Each number is 128 + 24 x the weight over its row's rms, rounded and kept within 0 to 255. Layers, rows and columns count from 0. Numbers have three digits each. The size before them is the row's rms in percent of the matrix's.

# o: layer 2 attention output (transposed), 192x192, rms 0.138, rows 13-36,77-99,141-163, columns 64-127
# v: layer 2 attention value, 64x192, rms 0.148, rows 14-36, columns 64-127
o13 098:111099138120124126139090094160148127093137118133088113136085124130128110107160145147123107153149120138135115155155138114128102144102172135163162143133124138091093171128127122109133076177113105
o77 094:102112144106175095112148133145128140121138168162128155151111124166122144105100100148138184120158164129118147124123117107123127151112117141128100110119165128132130131142074145123140136134086115
o141 097:099144138103125123105132147141148147204118154131117094116160170087136112147132168132171112124100104078134093114130153114120149138126159125129102127167152146130133096131127126126132148117124135
v14 097:053146142124128099160113136142133130110148141131135124137121160191104103118105128106117096131119121104089106103098141122095145145155166152172128093124144142156127116124127136137121137137132144
o14 108:117106122155135146140125146153088100130125093129130145138158146138107139160128119114109160092162131124144112105163140140098127150124121141085174150165154118136103124171160108140107134145141172
o78 091:173180058114145112121128133157092119140147130105119178126086090105116104075164097122112137132145158105152075118131143127161160134139143096125115137118079125157139129155155110101116119152120154
o142 109:170116137104118111077114127120145129101082142144125114145130106104139122131150146144116100140115120097129169138131126145153136127150118126142112137147137144118195139071156145134122150155166106
v15 098:139127139078138122120138086130114134125104134132177132117166085123146150126128125106140132144120113083144135124117103111089111115112146138113131112114129134148127116130106091115127146167139113
o15 100:121094137130106155137128136129130145101136147110124140122111107119102142114176129146145166117130146110103194117106155176058133122154124108162121169137115104157121125115135120104114163138166114
o79 090:143132132162090150127069117179139132095115121175122134124085073122130122106141137104125142125128110135141123110101141160171156171103147099139111076163146094154147142122094140114086143129126124
o143 099:141135107163178145150150150092096124144121088124164133150166112131165108111128076158096173130096098082087105109121140157160157117148167120131147127103095114135127115137155135145141126115081096
v16 094:188084096120087111118135110110097130130132081161141167143113149147151140064140145106161151140145125127166130126181129167142117116152110161156140145103150153138100100147172113113153109113133091
o16 105:120152124100152158138128136165110162144134138154115119107088119114121116161190118180102144115171164131126121097150151133106141081160129121132085116112146115131130155126130122186095116154095086
o80 078:092084146079147151089123116140103142111123127102094161090160115149153140144138145119140105116093096118127126113097128134160112147125096113134103105110115137186134121108133189111140136118116159
o144 100:118138168164153102159115090142117112173152133186191137139167113160144110110151143110162113166107136120141125118115102113134121152104140149139158129118137127127096126105091081103160106131096171
v17 101:146125106108104107143114113114093121144156132126140092145148131110128152125146110109161114066143118154177153129146198141148126145168131159140107110138173142170131143125148099099093149133126074
o17 106:121127115114118099082170101134151130162133149139085134134133137159123125120106139152129145156142137140085163109164131158136158145115073158151100116133152106149130111140133147116096134118135096
o81 090:112136141078150143153118117134160108117137147137142185143146155123136118139132133137139087142141150087125073118114151155177130158137136085165081129150136095095161126132129114140103068132109110
o145 105:139130092168153133155163130141098105120141094085134110120134142142130128144139147087179129107116143098126091115116108109107086123138146122118145108133151150127135148084112175163154086146103103
v18 107:134093139128135149176138115159150068118122145122112105131123107113134142090124115115122094146132137131107073138167150187107144092117107114141131160135114097107122091116120122133138087114106121
o18 107:110134154129134093111158154114132126122162106129146177154141144186178161091120157135125101101172122138153115105121106119123096083133134114193101134103148149104143159103170111154144117117109100
o82 098:116129097127142135143129121130153140141146125145116112102134131155108131078110177112123149122126137108135139132149107186159090157128109158068183089155132129164132120113101142138118124126132131
o146 093:113127147138120184104060114130088132117110076105136131133098138125114103119145105121153155097141146134121136123158102100098128122093158069093157149104133133175121124131114098117156132128131146
v19 096:120135105124178130096130106129123124130110101125157089122102124168076134137159113074159143089149091159116128108146084117152149116125109120176132110149107106127134134156121126116156132146131102
o19 108:149151097129129117111133178120110087097155118116101138131179128116185138136125140134137128140121141110126128131108163169097129135135137111152132112139131102168144140195137129143122155169125104
o83 085:097115138108112087119157118142098119136125099142143155132141128157112134122105088100119151165144159134194126114170095127145105127112173136116126107121151088164115132093110113100112115094088161
o147 103:127127066116145156202143119106139131160144137107140096107094144151090131117127146138103145142142125129089122096152136124133121102094124103095124127185098137094110095126115114106115084087103127
v20 098:118106128147073181165150136157089131105074127120095126129131108115151162124105150126127078148140124120139165156121129105137151158117135121127140138142096152122162096181142116151162115094120164
o20 106:131078166132166120139161131167161119120122121133117107097079114107118123120090120094156069105095116107126139129144110127128072103105126180145123095127106127092120127144120121138137188130111131
o84 080:132149187106085127147085117138094132116162159104115103174080189128152145139138154105130155145102162136156129049106107132111081093122153139159155118100140110164123117094139099127112153121078109
o148 100:119128080114133139139102141138098197103175131155157139132153131118171138123175140130091111113128175146126094103174141097116145145129109132100152157121181111146147114130132087153167111115132163
v21 101:100142150114116099065173120134139184106132148135183138104116140109134119164138121155150128160168114111109148117116133092138128163125106156162130125100166151116144115119074149149105130142139133
o21 108:094165140120139140093111175122127128165110151135117127126171091096160128160147164134144152171087141141131158123151108138130162107209153093133173131097137138159151096165126112097153148119111158
o85 094:130091104135131141160108101090165108106168134126130165121136113147107131088117145129121106110125102149152115167133122122142149100108085158152111145121133097109116167085119145135163122106125144
o149 100:154143093149121108149153078121088138111113123104159143141104109090160154137129103151141097098097100122118132113090161112129124136089100098116155134121120123139086143120124168112124050145131127
v22 103:076168175135126169096148112112154150108122065103092103145126161123136124122104125113154088141117144142135128149103109111133189153148111141094160115138131090097165119142149143133080134100129141
o22 113:106156148151131097109154136116079140156113132130148133099146131121146150130155098132186105129119083122146128136153126112151121158153153123115131117145092179131154102200153118136141131130162126
o86 093:129131102119146103155135094137131144130129131125095112142126101148114133133132150108099134146175132145114143091142162132059134100123096161095101129102176138174111142106109124143138162169107140
o150 101:115137082151138171102149120137131147122112102116166173117170151110147126109137120088128118096132098113130137127147096115095132145093152104185167159111151118109080125112146135183157135095159145
v23 108:124107170084124136136128150128135095122110130101131090146136132152154164143171129143142136134183147132105162141139127130165136090147145123140093101079161162155142123142120149147101122157174129
o23 113:135101147129146165134099133083159172159160156146153126203103148103104101119124118122147121102152128145110115106158142131136136095104100115147155168149170028120096157130123141141076114163127145
o87 088:123172141108127096144128136093097086108110148114133178137113109113135145173133132145145101155104157104151155108117105137116083127151151142099171178108100126067172142172097091107141117130099124
o151 110:125135083130140126099118143164164141128136095164100146120157107125098176126103119119108124127134147133163117083137123157155113148157112141120085144115143151122132130098144109165154101136124142
v24 096:096109147144104130124116112067119179050144087131168102147103117117123142092157124099124151150127085138121113127147117134146105147141097134129146135128134128147095116145120141127141098126127163
o24 101:143162087126124101138121168164156110103111125130079149115147100084149151128104148123134147127190147101120113104159131152124155160167144156097158155094150147146107139128133128140110134146136123
o88 090:107150142123150173091149122134114111167166126118177140124114123104115160143132139121130112095130116137157134115081108100098109109082093127114108124109155170104125144106136133138150130094134103
o152 100:118152122172136106118107094108110152093134106119143098080102119152146082133119138146110090079106135142163174122154123101145116146101104131129121124124117139137113101133106108121149117126099139
v25 108:134098118124125114162136174086101122104134134146119120102140156133117136152130122124168090109149124129170112144123118126152115094137128133117077091143137103130134116149084101139143098151109154
o25 115:105128124118152155115113106116157125098156144119107121141124133140151139147152128134160170131126114120119152125136118174053153097123197139157141129133132117140148138131170102086140145109163156
o89 095:144092114124136146118136153146089089102160122110131147134119122094190105150127149101122143149167094088113118099100103124172135149111165124054135114075111163116086141148121127094163183127094124
o153 099:155153135169136125119157133116121099124130159117130110143130110142118105097127125125122125129119109072093136131142130112088124142108112149128141142129154108118124096157136124170108124078078070
v26 097:137141113151159127128115128135123129121145124115140133158171127142091157156109178132152103134129154140154125128165137089104141128118097106123138069109098120098129117125181150154086130090128119
o26 109:121112113084108126174133119144138111110132129111147095152110162133064112107153117106090129119101126110125127152129093155159146095152138118148116100147116139101163094124129121107102138083104117
o90 090:119128117117141146156116134125147140155102129141118152155097144150116077115112110139139131146135102139118086110142096150104139092167027135149129173119122145134131111111142097125078136123137104
o154 105:148108159146123108149064107145119152157146104134107119108177126132133149102084116116152150130163109106100120136143137120082122135138098105093088143087105122090173124127143121135132128179104124
v27 101:139117168110098138105148123146089087137147143137130136152089162121183092143116153140162120121128104108118107105117146110102133117132109150135118115144130161117107154123096100124170140122110137
o27 112:132104115142077131128110107146122148163135152129111128138086139151139114174122086102150166146114156114165135155175143100086129126101152116062112116099151131163135122086146152156135124124108121
o91 091:121118105126105110132153140085142169124141106136141061138121103135099125118130070139124178141150134137132118155120134172141162130131119134084148132121144134136159117134091122096142118133137116
o155 106:117152163100135124170116128116113169109130131129147211122161128117133136100114091137089123104136121193089159112122125125169110085130093127139116137120151142120131128125125133174104178088098086
v28 100:141114161110142150145134081132134165137108137075124115148138155139138136123123134139156108096118123103137121114109132094154112093143098108145110116113132115114159148139127116108115153126113104
o28 107:129128152121034119131109126108136107130111089097134097121137122120124175097159052137136159168104108154119145121135110068141160118102132140188138129138115123156140130155141160120139121090119109
o92 091:107125128177153145120144129133122119140157110161113141143132144139095126190111123107136110146148152125136126083171132185142141097119135173117125146152122107123125116138111165171108139141171109
o156 108:127105076182123141137153166104131134139115134138149108108111124125143142110134116124105088098112073120126139134124134102094107131174161114122125119132149129138116158095151092131103086130130146
v29 103:133109117101120121130181124164113092111054153148068107133100128153103143055168119117127133094162146158098140166145148145099133120153079123113171130110123095096123112127105124105160133124154114
o29 106:131162103156103130146110136115077129136144131133156174113136156177125127104141110126141122111083100070108124113130152107143150129117149122118115177131125127114144119171139087180185131116149080
o93 096:123131137127110106113145144107138175131073142140124102145140105161172164135179166129104157136115126102125134141093138167119136101119127115158158078105131185118143138163126144140122135102087160
o157 111:071104109145095134127104112160111147135184129105098099098171090125132125161088113148117185126115147108119066106135139129143104132132131122129140091151108170176147122085142120098133114156140158
v30 094:109150116136115153120166087160149127118137107159146115125168111149124105115107110109125132159131118163133155114117150136097147136072117132140089126140137121138148121158137148100152132130156103
o30 098:101104129124161129134142113055136093139098107136143121127131126153121121140119154128109118146128130144122151112112173135184120091130090151159123173123112149139118140151098146116101161136140070
o94 087:086087155151172136115154161120140168138143143166137166148104148118137128113143114167121106142114097093104133141144134080108135088110152150140175154129177086121160158124105110134138076136123128
o158 098:132124130145154103127112149172090115171150127124152115154159107133136160131098099129110142107147110122108154135098087105126179162152145068093109134122117103155134131124135132112137123118150158
v31 096:156132114150105110096130175130122141091113148137145099107124115115128139125128111105163133158151156137172133081121141093135110103114134140122156129119158090111145139123127111128106143109189091
o31 116:150158084107122124171091136128102119106163123126132120094148132142147139125142130133127118133091134147128128108130092119139147119107114121119177101108149179140138113107159141157147094125137110
o95 090:127150103123178176166120114120128144136118130114107110144121141112143176165101159126147079176138107116099179153177171115149068139151118106107156138152119142167135121108133149142103140177109114
o159 095:113125150143137071101143137072149132124090167132119076110148116135094120114118095098103128111115135109139092146125115131179131148159142105107114127163164122120118154166093117137114103071117142
v32 097:124101186107122143157123158110134118121105103144139125123123079088170097124120152173099101151129112100153096107143118138135095119128206130157165102132114169132103089108146107116105116106183139
o32 105:110083119170168093114138112155096137145140119133143079129167086143116131160101151143127129146157115132134163138167101078130106140121129126127126135136136132165119110137148142138159126114115132
o96 089:094154158127133143147131120079117139073134098118133142155105164097122096104147174119091116149155156132108108148119116135068158111145046172102152150160125162115123136123139113106107144139106138
o160 094:144143079104181139124116165115114122128119150152076143111157126117121117091150116103127097111119086085147102162158067146132133135143116099175112141118124070113137132164108123170102149110087132
v33 101:128113143121140093137154134118141129125115121132105138121076098109099107124128164095137164093139129088101177091150160125135120106104122153114114119108142137101175109123075112082113085152135126
o33 109:105186139131155165125145127120115104124144132124134136097128125151141149154133128188116151129138125101145141132126082111113132131107112146145098146115163155123152160102097100118122145118144126
o97 091:141145114070112146150125136079129109088111112150146132092096139134105133119127127139066122099146097152125122108118142145138108137112144142137126116205152108138155137099073106149138135088195133
o161 103:145104071183155144126139170152161122092118142129140088163110133166144117111111139129130107134121141118079122122163135144121125098144116090122141115112088119149125124139166163135140092174103142
v34 098:136172141145106164148116100146145121086110117163125142154099124148129145138129157094145142142124144123148091133137132152135162141133112085170125115112157164127090177119136156127092145156140129
o34 100:134104160121171126113125160118152122111164153105123174162146178126131152101133134120127116147140157133087126121138109113129162173107159107165150120141132153106082125134127127132124127139103128
o98 085:135081133128134108125100117116159127119095153128122110147153102146120062152112160066083131140126131113115167097132137131121124111091120126149169121104080112118110100105191146128103105116130161
o162 100:102147163114119125103115139140104110114122120099142153117147127175107163129107080185142103095132083096127122119129145104141084154143100156101120139133136107140185135140136129158112127103147134
v35 097:159131129119138100100113152131125124128117118142137103119160141093110144126111132098098148115135149105135094139107140136157111119114100113199113108107119100117147134124109125139128134092113090
o35 101:127125167146118120145105143144138098113142142114127101131118148135147123137147100128145150119109096165106120097074121142100103132126138141133112140103121142152137121118119115111061121125140084
o99 094:117107168133103121132112121126177159135104125161117145106125123096123115144137139125129108137101098142118140133151148128149118130126116124127126120087051169080139109144144125153129064121151104
o163 099:119173091091121147117132138073084147105109142126126098121115173094090145114104106121101119151149135128159133143156122143109104117159105122127115151117136069123105187136128143170150137131148137
v36 099:147169096102127144139125109131101121121149142129121112144133140128124122177108122118104124133141089150127143145133138103130104199107158136150138155165104124143154165144117106141103148141102119
o36 112:151130143088106114120102114113130108151102138130143117084141125153158129143107157074178139143126159072099130142131112140136128125115113161137129170123126129142157104116134127132118164123157142